Each number is 500 + 25 x the weight over its row's rms, rounded and kept within 0 to 999. Layers, rows and columns count from 0. Numbers have three digits each. The size before them is the row's rms in percent of the matrix's.

# v: layer 12 attention value, 320x320, rms 0.0829, rows 94-129, columns 192-255
# o: layer 12 attention output (transposed), 320x320, rms 0.186, rows 94-129, columns 192-255
# q: layer 12 attention query, 320x320, rms 0.0665, rows 128-191, columns 192-255
# k: layer 12 attention key, 320x320, rms 0.0675, rows 128-191, columns 192-255
v94 104:499537509469502521489526531538485490495549509457499552552519505512500541518477531461499456478489500494508538521475457499499528499526479492518533470448480495489511492488551458504472459447531535
o94 101:466480444479456490474513492492513483495500493502524488504502542509525482509538518462460522533495508537482461506572539468523506477496486476527498570544501507509483520537501519462481498477521517
v95 105:529481464505495457482517507492516490518514528517491511513524495534506517554518506494556498492544532517514472519482530471472514525513542558523479498475515466491577515521517539537485477472534498
o95 102:490501463510504535535474512507502510536529488521545448444521525545493549492469484488472514503470523468487503483500485513517467486461497497517488511517479494516463534477450478531497496546496473
v96 100:505531533501502484467498490470519471475503506488498462499500445537493433499501458489477483496495515505546477502478475518486480552510487519505500500524487507515523495511477475524458519537458506
o96 105:532514533486477501516495518536522499546503450518494552485486444456499471476477528482495509535512511519486428484437494481492508482454524504497506495506535474478514527498483491514498471499525466
v97 109:514495503508545472464461515564518493467496493511483549509526485488500510520493522544493499560495515486517493532484526494540486448460472522507483510538542493526518488477479469482468496540477488
o97 104:505501467481505487450533500499540469493512493522502473482495506516492517459505486493559509477516536509438514541515489508501499526503509473440482512489468512510502505497529550460520520513481540
v98 102:524532483496445519504512500511496530466511504541539531525509533463497514473520546475488505533473490533500476468523505517489529498540491515465546513497499557458530484557463479515554502492559519
o98 100:478466467503516494530496518454458481527524509525510459496493494553476520486472562519487458492528514409482556522498488470517494533503478495522477483504497536531518542476509491506504488491499493
v99 099:523529521520461520479508510527511536487514542497471485505500491526485491478505481469496481529506542526535535493514518495475487486539557493488485502499499517482491498491524514489524507526465483
o99 101:467540532481510489513481530538509500493498491483514556470500483470497530472504536502504528480517552438545501528493466510506531505497455483512489502501488476478552486511463511529528526515498507
v100 099:509486490464481448493497504475516492471472500485472468497507484467561481465513495471460471519504518521493522488540494555528485496498552505478514512516524536499446526464481481515521506490461494
o100 100:517541505488490519486500530515513493445491487488469496482506484481516500473538533516533514513500478514450487528522487462491506520534481488535456473481460471457490501519456465464465491497541516
v101 095:548496498508437477557503499494517510495481479496509518485518531526479501487525537471445519479544485499478476490492479493537495462522487499522526517507487510480467486499501532481506505506494478
o101 097:484492523467494534466502542505455534486491530519500497486503456492521522516520507540486524499506494474499510483519460555555505486514483516511488482457523517538506527512535525494492471495501506
v102 100:487489502509491509505545542530496513511498494509489494534498517494458465453488534524504506529514538497510488515493534499549471527502498514520498497520560511493548523526545466529492513520505476
o102 104:471483466520512478513492505519494488466496519508476516485500456479538500489556479500448496530517483517478513501485513515490479543504480505505475529500502538530527526501451522516487538498536517
v103 094:492522516483516479464487479488498501506513542522541432481525488506497470498519487474517550488501489532507533497493517490462523514509486475541560509459515492510520451496497532522480507500533529
o103 097:521497500533503502542493515489554509448465478547532499489467499550478509496516483498421499465493521495488492534511556489476488527460481483490478466519524477508520523462490499493501487524493474
v104 091:462495531506510490513476490543496512539506504484456535518507451546491523492461520517508477483467500531489470461473456482512465514488505550505518501505488492489475511467510486459561523508477492
o104 095:469489535491492508471494523479494499528504485479471491471493519502505487508494532473505507528460519528492481488471487520476485501468492494478522464498479538510517499514502473535491553487523487
v105 101:495507549505517495503530511537447559455519452494466513500515506503490489513507485493499463493483483495491505515536509505528522495479451455501520566477483526479511469507456516506508481503508529
o105 104:519554481490494497515476544464505462496485484531496526493478500517506503510485541439516468462488461517499513514482501505487470506515485522518488488531449493492483505514536516472458460493477493
v106 096:538497485546503531450520482487520516514473495456527493550474529510502511538466499526544469528515489507481504460499511532504492484463486529580447496516503496529514520495544482492484475514512507
o106 101:547509493485505525539510502472511485452533486526471526483534463486491481493468533501481482532500515517532512534515508516509460507486508483523515465515496499467504475471539492456481549523524507
v107 097:490497496547464479530504515509510488539513480463503502508526517461510527529478493503503517489502496478475522511495476438520533489521467510499516489521477481455493509540498491481481506513499529
o107 104:528463467511521486507467501524471469506455555482480530500483494512492512492522537480447487532442486527509492480482508518474494537446492514526485498528482517531481473465519490526514513471527513
v108 100:491481553506541501464560538544509510517520518478472501502528429483488521538498508534494509515461486484466492467487502503451475503480462498483481488463490524487487492494486500518514507513565487
o108 101:499495478522515510507494494500522554497506492500489502505484519542533497493440496496558481491573497518522466477495501468543488451486530515482505483531521520486476532513490523475462529494447489
v109 106:521491539493480487483501550496481473477504525472475444510491450481511490515467506491533465468512474501467514484504518497435511505503528483470524469524547488491489512511485513529516496489516517
o109 105:509505468499469496508489527517520466481461536466494533521543487531492491491495492443493500493509517445574506506461488507533491480509505514481486511493516489548491527481453473499529501468527500
v110 097:483511486460434485527494487485505493492492502502496489463503535515476434468504498530503521528484486507494478487514492497530469502472512486509518519469516521503517501503506483528485491488526519
o110 100:531509528513496519450539454529487501513469511491534462482506454512524518504523505452464469516517483502474490549490460488514483479486471546535475487490548500520518523475494466519482553533503512
v111 104:479483461485520412536487508475452479474470482520494508474483522489526485496534469453479482526485462527517450484520493562512498530501521490506510501495529536497465475479504521501503501460478494
o111 100:528525497465523560477522542486496464480473478530521464502506513506469523551499530552509505509524491539494481496487493493500513514498489504500506509473497475507517500503506476507513501492519522
v112 101:492493484508468485502543515516502478498508499458496499523497540525509470501471539540526521516512532526516449497488535520524485476478530470524517488510447507485503459542477510469496501530488516
o112 101:496532497452522487499489435477524471489477521485525500466510488529527493503453456482501524525466485474509546509521480456500519496513528547498475490503480514514517476517510507485516515534469492
v113 102:506490494489448497530496477464563552484515512480467512470519515476517509429529506524501515481519469545545507501539524495498510516505497491489457519507498532489478493495541498515523515501461488
o113 101:498513504454527498490496471513452488502476515497457503533509510542513533515563489493522500465528514455486526527466476485504493467498495512497508523482523487519517536461531474508510488506511503
v114 099:511492501552462468483478477531516486508501534508493555508465534487493491501517506542494473497535527510519536488511517534476528503508485508490511466513540500469489486475507512529479502482508483
o114 100:493493517545505552520522475501523498513542485475534471525514466502522505520489500501497545532470481508450502489498501488505522471520509529498485467464488502483511516497466494514481491536472491
v115 100:521548495492525505481502445518526478499486514494486525478536502507517446483460479511525470490526517495522525485466482527490463513563505505516485495507527522527515503504518491507485495507513482
o115 105:513468533488523462481475521522512517471543492517507505506498500500441515517511494528484478477504515530461530538513473483472502473498485511504500516504470466540515522509498537519457527510512519
v116 100:516539537539529486490476487501521490492506490475501457528493437494491504496522531479449520484529523501489499547505483454463510460474498511490485473500482477489505482535515527485497533515528520
o116 101:492499496492477500516493516490545510484542512508517515502493498532449479478469480534510528484513492476515504478507507520467478523502480456488498512501514489465497481517447508515511464475486510
v117 103:480520500484516476501526512563532490504520488500515520489547496478519527536540477494527510492495516507471539526492507510546508544505491495515496492511459487519513484483475495522508514502463453
o117 104:507481465515458493497473482488467471497483482490442475488519479537525512555493527488507484470536495465493502492470502485487516479503459518508471523479547514529518476511534473453471459468493483
v118 096:488514518502505483539494497515519510513520518479498464449515521494465493535554489522497513490514451522465483497511454497490517522518468522518520488534506444553493521515455480480521542502540523
o118 100:469508516497518507491490538490451512468506507465497459526491522493508527480462505518508515479468480490526499470520492528515554518498523475494496495444527532487495503486559488515525444525509496
v119 100:498445489512501526466495502470492515469452491473533467477514545544535512498530519510503531457534510544481539477502499475492506530487530503522482517491518449520520511503514514487504454496488481
o119 099:506520526463503533583510492545465472494530514499513526488487487488510518524490454499551493497519493463494524533479486515468498487541491543488503479469481538484511532469516502486525499502524506
v120 102:508453518459498537458504509495479488519493527482527505456464559465473510525538524506490479489526512529515506508513515508479495483483529528499459557493476496484486531533475502502498464450521496
o120 103:512491492508527482511492488511469461502500505526542558498527492518453511476475477509459515529508510497543520504518503509525511506533503507455503466482480473479481484497495459486519483470471507
v121 108:498511520495496451520490522502461505523518490541476481487511513507479451494526514461497543488498463506488541466534500497491524492519507479499499511500506487515453516516528533516500497498482473
o121 110:535539472493481487490490514491531511461461516485520519525508496492499524500497449458463457481490486518496508513505567501516464479556549531482505508519511517496468492525493529496480530451462528
v122 098:551482518493517511459492543475507550515479513505494482507530463518543517510532492500463475544499487524523516494511487463500474496472468501524497486484507474509491478522493440492499500493468540
o122 105:507539474566521483488476480503490489505526471567514530461465547520491502476496478532518503486438508468484453538511506489496493525521516516502465513473533538455480522509525530442495505526533501
v123 101:526493575523493544533514499493495551520522519492517515542522511538521494525482474510529533486472500461534499517503513459520491505510472466516472479485501505479483498524456485494515523500546485
o123 099:492480510544521434528481500510494530515471531490474520475471474515464494471509513488512524521502463491452458454499510498486510528489535563530522537534508485513522496482531541498485485521487491
v124 098:539502476461533521514514520522541508526491464494463543493482495482492518500535496512476484497472469506476525472490491533504513496478547501511538507480549483519547515513526460510494505457460483
o124 101:435503501538445520510545513520477499493513481502506483502491470506501499510483490541489487486508450495495489508499519459486531541531487490528449490534524508493472520495516504503467483503545522
v125 101:501497535499501467500510485480514467501524511486483496456525471524507537490489475500483522517479506506509488480491472478515510556464474489543521508495515490491515442559475522466487502484462511
o125 103:446550508485496519475519516458538551463461485499502524511525469468460472544501464497510511457505520491529512489499467469487465499494532505464495517478477491531503475484527491500489498500526542
v126 107:484500499460466506515511530520528524494465536499467548479496419486570503508489463506522471473476482539500517472500499503484505503503528494494509472493490541463493454500502539501522492550404517
o126 106:511525501486517501488472504525506515537481520558448494506503542466468448497487508469549471474478508553498466507473514487507516495466476503502539531456494493552486530505495496517480534459475487
v127 100:557512515499510471454469502546462492492458537515527489540536511475514441476520462483488510499494489479505491492506434525537457545484465483514533510515529453505476506529532499507450504508513526
o127 103:501503535502515529526462506491490501492504552537472533511496509517530492498533495482497489518503520506497466491521530521494507533516501514528509500510516502513498474445536520493478542523480527
q128 068:495518493521466497513468502512462471484556540527512475515497517556497509464535492456508511486512502508501520462483493549481527455533506514491494504519471551495484507530490505495520473522515530
k128 073:520482516520521530484509501520519500505469468516527489497499505488520523464483487490510493514488520472483525499482455493519492524484507481526530478504467505500519474502518510515479465475474527
q129 067:504509462486532530553497503521546480478485506547486550538518507542520528517477533456518490468491469494498517518494464489536497475522512484496507520503480509496559466523469512501525500467437466
k129 070:509455524477476464468544508495499510548498537516492496489475526510516530469489450465489535513497529452481494464494470446543495508467494549514530497470490507494483476524510468499520515493514513
q130 066:514467492510484450505508548491524489552560514514506512477479520476534543481463502495499470485527513494526485494498508566539508507477500502507451481513464525548541529488523495503529490475471475
k130 075:475480499485492492468519455548513478516467508494513508530514489444507482516526493479501523490512476496505533519517496488513510539535490490497487514503519489508458493532505526488518432486528477
q131 069:496449518472517467526499492499505519499514467490532506462521527509532500490501501519494478527525443492493477499468477496484497508506475461481509518488497471485515492495500482513480488485462474
k131 072:514483481508487492494494467504490498472476468468537516478503524501482474500525544476502481472523513524501501484476493472517545481496515467509523525462496486482480515475477446553509522546472473
q132 069:498468504514535488510497472507489548518498492519503502499519485486467503450535476473520512478535567504487485496502491507490499511524491506505486505500515506467471528470510492494463477497549469
k132 075:467533498503500521482518521497497506508505485518505523487466488531445522469501499513520568479496494460518485468550509568480484442447490480489485527486491489519513474499510492490512466505496487
q133 076:504495490515471517510482542494497487524517507474475507462500454528506522523452516489523522481520451515499526458486501495459518515538518510470471518473483523536481472499499491524472505487494479
k133 073:453510500522499465552521486481543490532505495534512482513521515488487490511496495479530461455499500468476502545511497523516462521465489423467503469492481512498524520482488477459508532502493481
q134 081:500523472483529509490508495511509512522533486498542511438487527502498510496521494476531464472548486480513497466525478519533523528531474481488455516483475504496518509491489482525491474474438544
k134 078:465519516509493476501486533489478500496451518506506520460519524502483480475475517506491497485538464483492493493544518494527462543493521514515526498493468488493519526496525508463482519537487497
q135 077:464500524495452476491459490509529485514495505491493466492512513469485544506526489474476499599510474542454499537526541500474487548499513473511489497485524489477468487451482511513474479507511492
k135 079:486504467481470490477456450507489526473485505494517469569448477494516531498487486483501526510506497488477545496514468478488525509518503487483458469492536488523517507533471480459503485514515488
q136 078:490507528563496493500487501525458496458501461490530507524530535512469472528477454472481465507501476489482503513533507481506500537461464515499488473518469481513509532520471496472489485491528511
k136 089:454472481494471537548506565498512456504562511495487464457470484526470509470498513525512473524511545528514524531503513536499506479478507498520538532507495487518523515478515533557491502500473503
q137 083:504507514519444497514529455533511498477546480491480482523471492509489493474473521512505533481498517477530510474495485491464534492461544550492510477495530521487482532498507524542480522516500429
k137 079:439524524535479523480527509529536525477501489482463539481518477507467510486484463472512487498549439546499487519496525501497494487496530460515518513506512462486500521482483528498546471498501490
q138 081:557477516470521476484500505488510493528485569522512464528467495500547552479534531505514546526510510443515524511495488504495522508501484536499498508472503486535527494511526494473488470508524502
k138 087:458532492491523483476501535522536531486470512475511499494467452502466475511504465494475478516518499527475537531540566494461496478487529461507460496511507538465524499521486486520470495499488484
q139 086:514519520503490541534516510481481534511492495474521502511498501471500474482452532516488491447505526487454543510484469494452485496462493494500525511493497536442509546466495484530516511523494477
k139 083:483512477502506501518480478526496549509477522495478523496524460518471500502483518471497494510491458527475539507472554534480504552551551495478463506504477457539506473517461492462471452486499494
q140 101:488515518523525464472481524501482457495518492536472495508491525531506539529462471508463468510481489514503498491495529468557495536477487491491529492540478486517574491495479532502491491494552523
k140 108:510456534491478494518479518494500429538510474491461514519533542464479530472500499507497498453513518490529441542506505526515532462452494550501495531507518492481456520465526547524493558517463502
q141 097:462473550494508456511513474505499527523497516505477543540509507473488474476509508500467538474557508480519501525488482483498516477458462497506510497536497441504501506516532513515497536536492517
k141 091:497488521482516501525477486519500511511482507542554479517473528519544496510491487487475497503534530503464497467489481505507474508491525499473478476504485535469519471486491491487521460505513459
q142 103:500484539494497491564522473510469491512511535469493519463498484527521512478515559515435502495513518491486513480520525528506472518495490523504490500483488504482537548443472479517505457538518502
k142 099:505509461518507495477504511533495552495469510461509478470468461482458479525494505487502527539489507458457508478461502454481475441521525521512473540485501519526525500527498453480522461467491502
q143 110:474454477503508493477509521510445491501511483532495488498523487485481504513469515541491493525499510508527475477474487471527527478534522466499492511509537461488499480449508488497502465550507479
k143 097:492515512536510465521545511485478466505492510494464534488510508455460477511498508554526471539459487528504496515482494465528464509524504536497478466524491527503459490465495537511502483460473507
q144 115:524539472475507518486499510493497522495456522449497496462466503513526498527492498447482486546510499501465472544523495473469554492499537543530535507471470503494527505528499488475499498457460495
k144 110:478506441504511474523487522499526467449458529492545529478491504454535489515484497454539476520490504505498484545533520482487475506489540471494521533515536439472529480513481501527489491457496506
q145 125:498486514504486512521450491537457514489544482541478518526561508523485516554506504512506492511467485488525458477490477524541483512543469451520510490534517498523497468485556529500447516481516491
k145 121:484492480522490501518515514530477455506489503503470503493452521474498534489464498501529488506451499470523501563492511480509539425484517504534502529508505480497517468512487546497523557517501523
q146 106:528518493484533476529442531500515526468484512519471477517483480483487476537479517487519469534499497533535506519494499488496506498472505476518471495482473498520516497504489501472438494519494474
k146 120:501496514509492513507496478480489460490492500477470509496528485450501552493500518537485510508538492502517517499516555486492549490515528559482508527551513483491473500487477541520466507489508530
q147 100:480510517497516494486491522529491506458502515538488492496509487518527525482469495492496505472552507507504526514494481492490496469563507462486452527488489480503508527543485528522525525518481514
k147 100:520492494439516521508508521532535489491489477500488469524511460480462523484540504454503462522494489501506457501496500467497537462507477537534518472471478471536455480497493546471521438526490538
q148 106:505492482470476545475479477473508529521506489463497464527523514539468483526493480457488539501524546485519466480508476557511524484490504458462515519460474470504495500511528522518507460474444504
k148 097:487521512468552487512568471527543491535522516512496496475519463522477498491511476523444491464475513505517509511491478526511517523446523491509483509478509548517512515502488531502513487473491474
q149 092:480513493497516475492478513486515506470466505503507496518552509455533546513502487483528455477469463442510537570503495505502525456490497486519529509535490484541523534474520520481501514469509515
k149 104:494531544537491521520493502449494455476487520496473487473509495480511499503483507522507534506491509494518505525473527547468524496517486548504502523455463491500467533536497485483506480540491477
q150 111:524453508508502505548491526517474479477494566493501445539517483491527545518507508501466461497498522491495479503461513490505493503552541518533529510494511509531480529498562515478512536502488548
k150 115:528492518451487501467481513516487476491460501538505500550526517499504519467527445494451489454497469497449515497467500483448526512529473487490495541494483501465517506523512493504464538425500444
q151 099:487483516511493505478501525512508476502505460448531493541506499516514525527525459485549518511478501481507530466505511540521565488518501501533530475488504529488513467493505466505503473512511463
k151 109:487510501524494551502512513477528532510493555509531468543479542497496502500471523498517513499516526471441523469480456495546484517485500495508508537502549488506486497471480461487505504505499501
q152 104:500510497528499547493500501488521527480561459455519492540499501485506496502512470513476482514533519477476527500493491482492503512462461518467457476546485497490522486522445553532498507506519524
k152 101:473522507525498507490503481498539468471542515504523520488497531528479451491500490534475509499544458485534504498493539528482488488518467496465489494478504490470519508519503454505541536550530474
q153 098:493521444458512479504524485483542503463511443511466487473496501518517508515491477490504542554476497568520468548543523423517521515512519520530485485461466474484489513510469470526482459489506495
k153 114:497485476474493540529540532478491462535486510489480535544511493472477486504510512486469575493471486466529471494495529480505507508449476504482525473502490504483489524547464519486461465535530475
q154 103:517508487529488499522504495483494511552444585508498502483475513525523495493507504501504495502538491544534509525484478523493501469494506502510521534523490515516497497502457441477516472528487483
k154 103:514521466547511518506485491484471528547466488486487544504496489537504513520486513468510485487478470479474505499534507525530492483480441495476494485491497476509512475515501463509496494536483507
q155 110:478486454459449517489534524484476451527478539495480513487506521482462504520501493532518507528505509493520489447491556473479532545500534485560462534463473507503460527483496499440506484483493523
k155 104:535528499450476528502519477503499479491490543531562517513494506494519506478497464523497508521493541494539499474507565547554546479513557465507502528454492523477499490473518531475522502497469510
q156 110:510498472444538507511510513559494481473455547510515490478473482496487519496506490501531464509484539519477486540512537494493562495511504520461507514492497536480524492499512521474491495424449520
k156 116:526504453441507502486533538526538477503476548524523452519521490453478489460493478475533468518506469507500521570540545461481519471517495519509538476478446502462491488531461506476474486471478481
q157 104:518505502522510443490466479489496530516524478488449535542492476475480507499498522501524489473489467508489513561516507522495461544470433503511505517528529486492484467466531487478538519530519554
k157 104:512527495507527474437504495498550489520491529525466507513509507494523509501488494505475487491526494545535510502512490469471469491458540519487491531529505465500498530484506496463475481501525493
q158 104:508512489484506480517512517475484485486503509503524509555466519507510468523498498511510477506574452509499515500514484552469568476491530490518491504454512494494451479485494516498499443508470523
k158 112:508497489465521508497493491500471491511528540507532476504462518478474547509487491539478549551518538480497509479494489537526540528511494486515486544494499515479484521462510514476507458492495545
q159 095:505477468506563510514528472490476486516450463498444444486501517529460516499507509466496452457488474536510498512533495467464493521481491502503518551527529524496490510517471509509509500505483462
k159 089:503491493469518467494491479486461521522524506515527506507523557473506524487498531493540469489522504521505496529530546521495520527532503488522514471514500517518462501489495425476496465483460497
q160 099:462472531446469550486488511493555474507503490505496485504496498490444465515521544519473541492459543502538517460536524540511518467502517507510493478508482499511494469486531474523464453479513515
k160 101:487506556491491495560502512490555464472515501526489489519516494514486504478534509517480497484500519483497513497493503532550532479504533516536475495455498523502507533470516528525510513482491502
q161 107:501525455468513537500487490510547508486479537501506476520489488517497489494541495516482496496536491516548553519532541511469509524464529486476508492457488517474483498511506495446478497497487520
k161 113:515488489458513511500508516468517519418476520481570465486526498488472488518475518509472528542515540512474508515535545504505536518511557496459542515516488514500482491455514537463486513466489544
q162 104:499517451465492494501548522493505490499499499510488475482506525454522439484508507531505531529464525477508496534488506485469541485515546517527548523500479512542506458532493506531520549450535487
k162 101:493544465477497478455491472496555515462484494488482501517524508473490450521492509473532499437469486504528495485478496497535532510519472510514520519498502504515504556520503532533497486493492493
q163 112:451491491496532513525481532505495429531459501483514500526473510444482498527472510482539494503454532518491493538515521513504489526512555495512538494494451518477495524536503526539459497492485522
k163 113:510488501442530516508512494491541485489475503493513516514520534506513480493491525523569473501512520544458456527526480505485535452526532490469526479447523519503488486526471493494518508526478523
q164 101:547491547512520498477476547489505512488508473526495521484521539496499511502440459501517539497489480472480496509491491505485504526492494516508519454501551484438531481523486478471538501521494491
k164 107:483486467514541489506473480512480473496505497504517496507514497540499492487488464505500518480512508506484479476500470475489527484483537493496521466506493497569541531520536472490522508480494488
q165 114:540507478477488543436517486517517480516491469510483494481541518506510522510542470470535484472498477521489501526500505482544506509490443514518514503485509481474482477468480494510476485548487487
k165 115:490497467477505556500509535460495506500543480538491489495516518495529511522529544500538496470508512495515521497500505503479510469497507544523505529488492478519482438457456521504508514548504465
q166 109:511540470503473505556480502503484538475516490461503475484517535504485466524504507544506507501513516495436518461528506498467481518486421486551487477493522521519494510489491485503508489466527518
k166 106:481534529554473509475519523549481501468557471499504461496463560479510474475522521534493526451520477476480504505482480491483460508480482479473508480485494523509470482490493509513490537496509501
q167 103:512503480468529492538482515535504496504528460496518493521512447516540501462493447507540522486526467446513548528506499517508484455505541508497481517520487526450499488549528522541484513522508505
k167 107:476495505501491499453514494499497499474481516497539496464471457492499519499467472489523465473507476497541479497504488544521493503473492528486493509501533499511478480522481459515498536462474528
q168 105:471525519512510477502489484460461494524472494488519514455538484486536477516500500461474519452489466497457487541462515476515443533482512511464473515500512521489474508492486485510485505468503503
k168 120:436515480538538486506515460506508521492495525481476541462489465503482483536488528463493506517517482497518536503493483507500454512487496505470506482534506493548524531514494468507493562491463570
q169 108:470483480477452504493474484505459496499550485499455481516483545458491515534525496501464511515510528516486503445533512523510440509530481460537483451505524545485495500453505512488518516532525513
k169 101:541456511542485519512513468505487504486534470488494502557502543455442449482500487547494508488482508539537512491497491507479494513531494484492477480452479501510540499438509515511532474488497497
q170 106:520482470473484486473518519504468489482553526510523546506455477482503491454523522523490491528489510469523460508487494519482509501519554472489504538464506500520484477486515499517511520511518527
k170 106:526494516460524478520518527518517522479485485497505496481503468500443538510515476482494510484470536471479453474541469495525531529557534499498491511479535472466520485523505527534547527467460527
q171 108:508445533486501466515520540488487526514473509520485479486490493452539486473547493503542486483472517538526496493511496522478517520532520489519531456530536531468471449479536462494480545536512499
k171 114:503454494511500496528521503421482480487506512496475519532451528439490490507500484496533476556520510511485466507492474464506536490499496523459529498523509501475543473515504527486467497533467544
q172 099:505498515463515473491496481496531466486490495506488485521477506506457494500487449509499518483541521515474516512509523507470535489530485454506468499446514491481521507494538506463540519510508486
k172 116:467550466485475432526515510521561534491495512513521461524533456510505474474493497511483538508509490487450500489525477504486510550454523494513441463492504513458563478515485489488521490492499463
q173 117:498482498462524498537488522451486509510479460465541552523476484512500462527505499542530467515503522475498497475517515483484546432487490473484486487484483507500519459494467489516484497508480474
k173 107:491478540530513481492528493475520507470495488458472472485486490540518501506493507490506446516495491510484492487506516535466501492488499530531514506505490543464486508502487455511500490522482466
q174 105:495447513497500531499466503554460494475488510518478523499536533492487484482524500507532477517492541525536497462517494545489507533542478497515462492498520548528519487498556556462505554492488553
k174 106:516423489544466501510515515491522517498490451537535503515490483448482468442532485526479523473481525468492486483470477535499489490467485500542465510499517498466536459471517527527499528462482484
q175 115:549515469540468478526518458514529489506501520487476502480541510474482499482505490510543517485483512505525503521505510505517481457514501511493496518582479422517549487495467501494519530551469541
k175 122:509474510509470463481496481510509539486464536510477492471482484477512493557548508471522458498510515514500490468506472543490499465517507430477497536480499460481538448501492495490446495512476498
q176 098:488509537493499522484464524482519460468513509514494505500459536457490541508519543487524468464520507465534507538518539538503431509503485526508457506476516461492502520550505488527457540489456520
k176 100:490507487511490484443488529471510498516463462556536528523515501533548483490510484490499494472532471522515542519517493504478492438503550496492484519495547509456510530494490485495543476497504490
q177 107:514457526508529501504494519530492530501510472483484508495489500467518517489484513478449494471492498504547522476500500507503526509452528495494509531551497477486495487481505510461535469513519494
k177 115:501485514466491491520480533519547466539504552443495534496513533534526519537519485503426489510453538503504486521501499469492548484486504488553549490481496484568497513486490524493516458496536512
q178 103:521520512486536496477514501452444484503501532505512545475468508498472504519472475517516513503445528480505435496530542531469481506496519495471506499516524504488493499492554458457503466459507498
k178 107:471535514516508484504521481491492487493498514494495479557475502484487469455449516505489485512487484486512480500491498511505474522546523465491488515471501532479507531550541517548475558471450493
q179 103:517488477483533503489523514500541506482481511489491506532479468480486467470508491496525520523471555488510500499489492503478510492509473521519493522466507520473489483526476548482497570444484501
k179 105:533513493439495492491493475522506503500503521499507477424518488509484529475476505479463494508497530516478519540503526513495538514508542497471515519496524530498492542486498519464429481490478474
q180 103:476460468464530473550486508495557515487496521519520489495461520476482516506463475509540464515506489506461547565496521458478494514525539468492482529479493500490509463497508557526468490534466487
k180 106:525506451463572494461509494485468504497517505487537509444503469490534510522520471546534476520510453531483551515485495501470535530504530525489521498485537472541487473520507469440469490472505519
q181 111:495513514497519557481505489520516491505504497511492509477523488498518502482506516476510501513522476506503517495490484472537451539486511504529485476494523527487448488512555520478535506495543542
k181 116:511480489494521514502491494471514515519476480515551464469493519538511474524516456493493476564510536485481514474480495508459489494519536498499502527494521520496512496483528494519536526457521513
q182 110:482481528481471505498493463491523496521562470541534522506524437491443499453477550586486519482495566487543481466507474469506483505527495500500498453523488509504509514502487532480514521489498513
k182 120:471494497494503447463472499526506493513521506541501490489511495486492470505528509474491491541485467494518500458478444481503492512518512490455486502528516516496519497478496492458491509487508520
q183 108:542541509531511504462448464502468519483536517474547466493467452526471503496475516480483499541490501471491518494529532529506484491525489519478507500527528493483517519539475489494506442503467498
k183 103:488525456483520504504522526487503507512458500517529502513479507491450576552455503460462490483466533538536503534503476528505480507498479474493519536478505530474504505481431465520544514500503504
q184 100:484502512502514536512501545479495512526546496454545513537504475490493506507504532497499519508539444491489544479457461501537469485539500480482491497519525453500509497468442534542543493533480539
k184 106:500527504492506490505454462542505471465539457454532513478499493476532524505471490491539450515558471495460513481537453475491485520466488505453555561509505489457504471519543494515557511558528507
q185 102:521438496484526521503492491439547526499496456498532518506503485501544493520519519528507488485496504505494510495517507506491518495440501536456463484459485482468536509481488476542539461488498513
k185 110:502436475487514459515490467503533476470484468502503534492527536514487519529497501522485480510501497458524486505538537500492510476538486510538497485436485523505538486490484500481483484500502496
q186 103:503513499447498465519521520491500520470444504532499480507512512517494525528483484509474467482509515508516505479499513521505518488515490509507502511480499540486501509476489459488489439423459532
k186 109:464462539481483531501515523477509483484550505474523462499475510468499544454460501529498509497477491465489493498478499519518488509517504515505512471544508481480488506518463477522467527498544494
q187 100:495467546493469510465489506517521517473529486514489495509495483474487485536435505552521510492525518493489463497531512500506514467483474503539475500462502496528499476468523505485492482475472514
k187 098:452500487473459462499549523483471495474481506487501477482510482482531525473506546519512541484449510507470497516478507506472511532482540522514520514508514562503439461446515528507517522515533472
q188 105:494478463526500521474514496549537500472491520492524489497506480502479505477467552520484491495512452478486469472519492516549483495496495449489465505465513461486522510497533490503512446472538489
k188 104:515523498476516481505493496537508484469489517495528485484514491487436527506547481507501539527504522511507486462530463493442539526491518486512509529464516478500532515514487506511535471491467487
q189 097:514487501506495492497519458502493481498519445506485512518512511510505523505470484500507515535469524505519496560497478497535493486472474461478487467489497464477502468474492526513522550586507531
k189 110:521509508489486508527535514455522492489470491509494519475527449483547482487504473520496482503494523497514512452503497523472504508473542506519493513517496491535516520486513491502488503486488490
q190 107:470502511559474585508481459488510491484546484527511432484491534523509461472493484490500535493514547494479496477454489521521482530499463531515447525513515514494522501537523511550477499498505502
k190 111:516476476490472490489531501539503527494520525462477519454516510482483477514501520487464545553493457476541510445487444513479440455536455463500487504515513518534514499476516490492540516473486529
q191 102:485518477522475536555504517511490526471504484501499479501516461495483500458455511499527482518523513478533488491526499467517520486480499552498477487452503481552521448513449514453497480507464488
k191 102:478489463466512502508533479463486473494551489491491510518475424524520496524494518485502519453512489511450472495475499497480498494484500515499474522482510502493456468511499525525533515503510553
v128 090:502508489486478494504472493500486530502527464548433511511494515485497489477454482521533469533460507487515530463511495517509486441482529462516447530450522524536497499487494532479506510508505495
o128 097:456467522538475501492502504489478512499529484485486500502520491452506530486487535500500505499518480499517494470529472516482519480495478476503526510516502502531531475506536472488476508465489516
v129 096:486515464521514518494503506512482517515471479508501540482516522472450518504562489527529484475483488459531506546489499491488530473531457497509523489542563481506525473474510456502471491501491528
o129 097:562544460445474520511496485479516483522478458471515502537516504465510475517496483492507545494457518477478477502518531498497477515504501534502504494505482518465443557468490529539500512466508485